config.yaml
num_hidden_layers: 9
hidden_size: 128
num_attention_heads: 4
num_key_value_heads: 2
head_dim: 32
intermediate_size: 512
vocab_size: 8192
hidden_act: "quick_gelu"
norm: "rmsnorm"
norm_place: "pre"
norm_eps: 1e-06
positions: "rope"
rope_theta: 10000.0
rope_fraction: 1.0
qk_norm: false
attn_scale: 0.177
bias: "none"
tie_word_embeddings: false
parallel_block: false
init: "uniform"
init_std_qkv: 0.0487
init_std_o: 0.0605
init_std_up: 0.0697
init_std_down: 0.0697
optimizer: "muon_hyperball"
learning_rate: 0.0052
beta1: 0.95
weight_decay: 0.0
lr_head: 0.00773
warmup_steps: 200
schedule: "wsd"
decay_fraction: 1.0
decay_shape: "linear"
final_lr_fraction: 0.0
batch_tokens: 16384
max_seq_len: 768
doc_mask: true
train_tokens: 126000000
max_steps: 7691
dataset: "wikipedia_en"
Each number is 128 + 24 x the weight over its row's rms, rounded and kept within 0 to 255. Layers, rows and columns count from 0. Numbers have three digits each. The size before them is the row's rms in percent of the matrix's.

# layer 2 MLP down, 128x512, rms 0.0696, rows 0-99, columns 256-319
106:173184115100147109176128125118116123075102165100141131140129129104133127096119134125124121121137155123102178167112139125113108156121130127120149115135119144135158134134150134114114115123137143
099:166159087093087083142126101115111067143175138153126096130114128177159106121136115141141127146128145127135124141105143119099205113105169119096127089113169111106112117109134121132114109142094121
094:150118108166101157141125153100079128092131160135127092118138095103147094121167128149128079164118140162129137108168136138102144137143119119086164126083137127133124123118110121154134080123100128
098:105151139104144120132142168131132090105089153159117139096100107123102077158116110132151095150098137121154083116146144147092096145115079117138119118141161090131137125181124144127106160139139117
098:130136123084117140143110127110123141152138052135132110181113121141157146101125091106109167166133132098110152180135125154120091142108076123154140099142075131140149144134101137130124091172135115
104:138119107195147141123113086150144122155137133136080123119120123136115124127100166169139151111132117122077132118133114165212150123094095137158114163116124139140117155109098119101183134175162103
095:136130112114158113161155124133064100128114132110107136091136145156119148138088114122124152179104107116133114103135109159092114119164150161108146126162170126107124101143132145135148131122147125
097:129154170158158096109135169125117113158114103114118086133143104130113128155166126115138140086188131118119133151113125153116075157115127126160113124149142154112167124142113132137102113099126161
102:130128135121179106112130145124126153130099115142119090115127141127135150118148130183135146085148119132073107151092140138187160093107089131125157151124137108100109089175105132152134153146147091
103:183087164078123156157178113111135154162124130119123169064155096116113114123123167114112131173115139115110137131118131102156173150119144103135153113128130169150143101116179153122128137150147094
099:124107164111121139113095124098179112129158147134115146095148119110108136099101119140118119131137113111098104174144137139122114118087164139116148122127135090109148154147123093147071138170152125
097:117133119139154168137093132162130188122128132126110141137115100097148142152128129119134141146146090106158144096144144114114165127123146135135098111143108136114125142162143139089151121102112148
099:143188128072198171135125129118141109121149157134097124115135099160129125103160153103127125096163111127098150094103124129108116130143120167143149174113095163112140087091131153140146130108127131
101:135117174115117105130120138148127125137143166114128137093118105142163158142162108123144098137116070121106086156130156127103108142142118126085074139173113175138107157087131144111136170153130104
100:127183100137096093099157148112162096166118161128099109140146119130098114118157150101147121141128142086154153112138124132131146129093164121116146120162106094140113123126101127138156131095112092
098:121081160100120112141105127116147149131099145138147124152138133113126157148132115144075181119109165136139136104153156083133148093133147115162150156115131113166151149130109105136123160142090104
101:122133188162146118149132145121129082119128125126151144076118161098115147150108116145131144151090146148110123153093105106173123110136102113109133120121120142093148141079113123131126178122144119
093:126104100150169137108175087137127138073157133165120155115140072134049142084117176177134110117100110129154119090144137175095153127104109132151128151136126158103136125094106142141123130128156098
093:132098139133119102098150149109134115105170071169123084144143113154146112133123159131099138120164164126103135119106110119148131162119092132139107148160151131095097143153128125140093166144103142
099:120130141099124113140116149143100151106094095153104145114126121093125113135089124106143120168127149119186184131092122143099065180148086129090132107148138181142147144138124120153130117158144140
100:141119121118112100147124125099132132151102147153122110127125176135106106133147137156135156156143134116139105101113131127134068133138130127088089113199113117128202142124075147145105117101122132
102:139145170114128105140163132149156159103121127176081171176110142150118171152126119116152194117107122078151145135116109126123115158095109123170133166138145127142118116140152171142084075112154113
095:142082161137074099155122138123102098121155133135138127146133156152124161141164124138169149146109115135143087114146155140108141121154104152107129114147120058117120143114128126175172120180128146
099:165170102174109128105105139130123120136132114109151153136153159149141141169112107115150097111112114159117147124134166152164157120126120157119146140116158101111152162151106126151111154121137118
090:133107147132082146157167113105146134179106116169117134118155098112187131137091124100144102106102125099187099151153145108167131130156125125132094104091134111146151153105135141118180131125100163
096:176126101141139123140073131123122107126105141102142109113132127117135135120106117105102137113162150155102131129078127103177107140111181129123140140112116106136082152087109143112133110062170115
102:100071159099163096141113116136124139113143086159140140125114142150138124103150130151077120099099113158153147113124125115147103101153137131136166108133112117142163095138103132137144155130136109
110:119139141117112145182152137124141133091093156094118120101108104180090124099112118123170132155129113133136088109103158122109145084137154136125111156114141113122148161156101127131102129151105120
112:074108129068167110179151144108111121175151167153117131133179142105132138144121130115110141147081143153116037108108121127148140135135151132154163137124093120132135133131130097118116119137139163
100:093102161104122117166123141120140130097128142113124128142121057101122110117111135071120154130130136126108145107114140152130104142102101145134115170105129163104110145128110101128100130149099159
105:161121139131107105147148106146074104153135144144096125119143094168135083162125135074126134111091138129135119134201128149134136138113082138152147126120125120137148105148091135135163076121153133
102:127165066127127114129135149143136109149122131100147157123135109122112154185148131128146145135115134094126150125106155124099138122133165117156115132165158125146119151117087149116119096135140090
095:138136100115117113120183156119132144163132149086136135118142118129111119087172115155114103106147094112110122142142135145104111124117179154098210131120116114110110159126147146132096153147115099
099:120132082112123114156127162147116084175140141109174152151130158160153120136124153116116140123109097174121165105133154114137165128122100115125125141038169137164091146120166129168116120151128139
106:161138150123131127093186119120118119149099104112139140129137140099143161129101120120134099106148098136096052147161152143172108187109120116157102098124114123145116182118165111122114165092105103
101:089073153149134115128125111144103101148116102158172092148110148127116095135148129164145119139188091108075164142128127142100155122074099098143094110136135155075072144115147128120112138123111142
095:144175144167126071094130167182138122115094105143144151131132137139108112145105153131155171128160119133116197137099116143133129104138128155091123147161158105078192138127130141175107102136150153
103:107140114091140141128142110119186123114089149162173124102134079115122106161140128154133109138165136092118145148091136101083129171132098088150125127114135100147104126101106135094148093104126074
100:133139162160144090126121135120049140142141149146132119138147165103114113103123129119143116133148106140116117137132122102097155108143147146095146095107165135128116113164145163067142138090082138
100:095145204140162137124129131089124144157126095086092127121101117106134112140103173107105150121119108130109105114143122106085125106121167105125134151113157123151161126131093153102104108115120118
096:116111121140126104165118111109166143135143105140144160151118119150124128160150136130097183127141126092094079127103142122147145109125128113180105160133059066113146090150143139144102085155134129
098:151141135135110123082138129148156172154139113121131115142120098147082138141135068138106121158110133157149147136114163147116141139140111132110098140153125134180133155103174112116129147170137150
099:178127101130132170135120149100138160086162128141115158119134120104142138117120099140117139127120121163111105115144131130091107100130092117143161119090150160103112160168141121127151092142145106
097:128173104133132124146124086124139135140120092110148121062116120132090137137141091091140089098174128077134130158097169109145107116146117107116113146130172137125135101141121100130122132130117073
105:115164158115119133178141139073140064116097123139123089072117126095134142116127171102149157121118116089122106120116129149100138078093112153081104106127130114129129123110131094099131102142121097
091:149116147107136167086124097123127198176135152104123127176128124144141159127134123121146152108114102139087099142129109139093137129124149155060110143112110134140154169147139152154104128104113139
102:133111139114112139092150121132143153112125078127110145158118140118115133084115137131132142125135172111102119138121100153177148129131105110156118086117094108157115176126115124110083114139096117
108:099130126130131107086125128100108137079114088176148077124152131136108111128105081105117081122119125078073147146160116108080143088141130175083136112149122129121137166110146140136115143134150121
105:118171129112132136150120172132147106114105198096133143094104104110150124170122104167131121113148120114106121105158144124153120127100135118125130135116112145138127106190159130148133124152163146
091:133114117119149127144101127137132160152107154150118147144160116118126141105098138114146107071113149097143098139118116154090172117086118087125122132166142126113121112090116141146140172149096109
101:099126124115161113139113130148160112142067161110163127159103148086166148159147122157119133149142110105109122158137169130159172130162077126154131158149152095215116180147145123141134118092103132
095:148074099103106132080132164081164142153142114059176169129138135094171135128162172117113096131143159102105134138176131114152113151129103132135160173152167090115171141124092110107127141114123119
097:143143119107123148090097109126141105150134100097138096158116139142093160124172143092117130118146140135133071103116137124102120155154131132120130094125132131094142126125107144101124131153156089
100:148137154132177141172074143156119119132173151187151136085161158152091141109122133135129134174127125110145158130120133150114164140088149157144122153152127147098138107139136151156132145154081170
097:097139148100163130130144103082133169120113151137124087124144075101068142147156138125115109155086149123159133125173100104124122123126165114101099089123146132138113139101173132137142123121140123
107:111096122113140143137112156138119136126107172148166185097144082111120138158110181140114112104117124152144150134141126136163158158147130130149149152157139146147107134132092151163135118160146119
094:066140137082154076093176141115086069139136114115108134131080106144128148114135125069129137127116094109098073139151134145116091140116178102122169126130108159139104161140156114128134167096077142
102:109100151158136114138089110152140112099136141115128088126101125133123125155130104105085155163110149147139129126118160150103169085097116128114100070160121123116124143153122152090124135138044122
100:103152189114108131121149134187124158128141124091117115111133122134090108127118134145125121097163130144071118116151176114128110141149143124135170114141126152163132132104144134153128119111164088
111:158153102109169106182080121145120098111163147141105140132126125147141120169137113102132117125108126079134115103157129125113091100106151142166153102154124143120111100156080141117146131145154079
103:122142149129133089113141107119165131138128129138136113115133156106132113132142148121157136103137125139100135111109124121153099140170169162125084153124119126120140133122099125108103072127157136
112:059102154140116136092121093125109168117155093086157106134116084111114095084115125099101137155175145134122178105129100096128116120107136114131094126166123117122154139108133125128100102118142108
097:139160087122132100117132140133073111143137109126148104119138105093115115147154077138129095128102092149152100121122145127087140127114141153112089102122164121121119106080114096121074093123093145
096:100128094100092110112125131104060066172133145165116103120128170142154130176136103097119134132167185124096145100117160108145127095142092137106100130150114101124123113116126118099142130138154111
104:087128103127129165105166145133111126120094102113124143172123125124129119106181125148126124100142125094118143106177141141117133135107163125144142112141117117145142097148120112126108181122088118
103:105135125111133121084149111150108090159130125129113127124117141165126152157122166124089141113160116126121112138120138092110139173122097123099132131140121115129152144161072129150115109156142165
105:125131126121107124176124140110106159116159123123100152126146128177107129139152144146119150165106110140113058109115128133164096127158156098123137087113128112148124101147152134105156113120106112
104:120120118163143144129119094114090081102097141141146127176112150104131106128079156096162097117129131131117109120123104117129093124130128125137092143109128091129120134144112128109100164127160116
094:118113149121136150139173082168149138194130121132153128132110183132097158123132156147147132115166130083090178122131183165145102112117161139140151128136119117166141087103092122114150107164090139
103:122119130148124125114154138121179149109130102113125129110112088096135143195149161109124159108135112164154138114131132116117141150148142137165177102157112158156139122155144121130124136135115107
100:128126146132132155153115095126140129166101098133089150161120121143116105138125090125128184146134126140152065131169134131105149100144187147141129122124131181158125108126102125103143116119109184
104:116115117164140121102162156142134108130095101121106170096136122077150150190145094080184128126174099130147150140146106111115083177141161131092140148114140118136083169122110125137119157097154155
110:133127139129126141116123116103113139108177093092150104045133096122152125111147108147120113136141117124115082151117127155193152090127125150076136150137089126137141095156135138107090152117100122
105:145159108163125161119091128104114124103105107157169146141139148142146119135132188122147153136112111122098109164147132135129123132125112130155129160108115075116158127123125133118163110114112125
099:126154094115127149149102169117131119135059120088147148147133137118131122120127151155109130135116120109106125145129140144161120195119066114109135115151137138071144195113116127153132107112119158
106:135101177143151147136132148121134114174122129170112172111106123120139119127177159096154092135099120099168152112111118138079110101122112127093167126113162159084120100150138129143125156139104120
104:113133134154102164114146070106155146147129124151115098097149128101112101148125155142129167106150150130113164093087082114133129114127141130142160105156134112130139146148108115130138142178108096
098:118109122148124104115179174117130115149183104083095133136116097129169114116113149107133114114132107136099123135180127117106138123140109106131119124088125094143163112117140138109096103138137154
091:134111098142137130110175189138103116169100123141123149142118126135093141123108146170097091125160137154172089071169109131139121145103117135122101136147113161112127119109135121152095138106110091
100:123167111159173098153121138103154153093133146144142126103143126169135111153135141145141148134138127154078155094138100150149092080119068123087185141129140121139123135169134121149146101103138105
101:166085105147102111144115115124143173145109152096152116143105149110135084148135137112125130116104124139124157180135115117144118100122169155105136152102189119147113140142140108114163101141123118
099:126159128149084172102077133104098114094106121126139148124102170134119148146135153109137151153157107118128157128138107128123087129092092146128114091165116091151103152098121119140171138154131132
099:158143181114157139214121137150141126113154179155120139142113112153162117145105092152126113169162135165089155149121148123162135123113090131114174096096133148129137134144138108120139112099118132
098:138081120106166109087127160104186116161133111139164138141146130117163121161093062128131086070131146143131135131106128131160129122136125139172113107114188117120155130179153114115114141150125141
110:118130127120136095106119145139154142127103148130128102111153112102082131107107066136106107102149142124120128162150115118112177138149115131117113122091104111132180141131115100121104133096154136
099:128157140138096128164128091135162129126133153166131158125123112139127159151131143118163143105141124143183218140114134101118131100121122131129122134103177148138144147127149114121134108167163107
102:140110066140142112123111137166160165105136160152125131111121138127144120168139154127146147128132138103107107179092164112099163141127138165089107132137117154138141179112136135118124149159154127
103:140168125102092098156145168125101116142140164130126137175158172119115121114133133150133108150135114130156155095074132120132183103096174152152144102109154162128127162125142116132104134153152081
096:108135134137120187126106130161134119089077122085142116127118158120129106137158109153086145124131163118143100122142134128170155150126082146159131143097108156095156128118147091108156144097191112
095:119097102087116109105135149133184115164108079066151121130134113137121109108116134082125097134125131100116115098131128158121134138136150135135131116165087157090111143104121153106089095125157154
103:099094166128154101125098151107128128107142131130158164092106108093115103160148105068184107126111143108096101122088144122089111103107127150099154144099149144134112105129126112106119143161110088
095:107115128118125137126161093100164132151131153115150146103166098120149142148103114119144114129167080131132142141126150123153153195115164107138136145109138149111144144111104151153150136100092179
100:128120105100107098112086094158123101168163116139133136139118120123128101092079113094110149153163174110164112117119118179104108106085097127198133123144109137108155135098105154142128124109111200
098:113111144121112124154103147100143080110117095169146150115126141133090148126129136131121164135156114113131192137137114146123154128164119115117149107182130162094136117146105162114126148072113142
094:151164095153118152122125130132086113122099111124154185159131163071112125138161127126131170134128119117136090114116153116117137137120134117100092101128135132160116163112077109126130123100130120
105:111142110143159123123150123140070113101105121132127119150124162111166157100127111167093135148101106160134107107130099150120099148143215126116120173111097135116123140105138129134096108088124153
098:100146112165137119097093162139107150096107154113155128130099129139161128121131140120142125137113136111088089139147122130076116128141138137155151132148177186146105143115131143126160125094095149
099:125124104159080152121123148154132112099095140134170137080117136115163147111117114165139116088122098127131174138104140097194114121101180161118109160065138096132158105125136144105110141160129127
100:142144139107142158146118137159112133139101146109144113158118138110119109170119145120151091123134129147130110125072137128121091112126148096102115104145161140133106125149084123119105098116141143
093:170125103111097151119134128117098101088168098107090098179154101134108129172109118126110126149083118125129092093142113118106129091101121124124153147153150165108112134143156100154127135123196156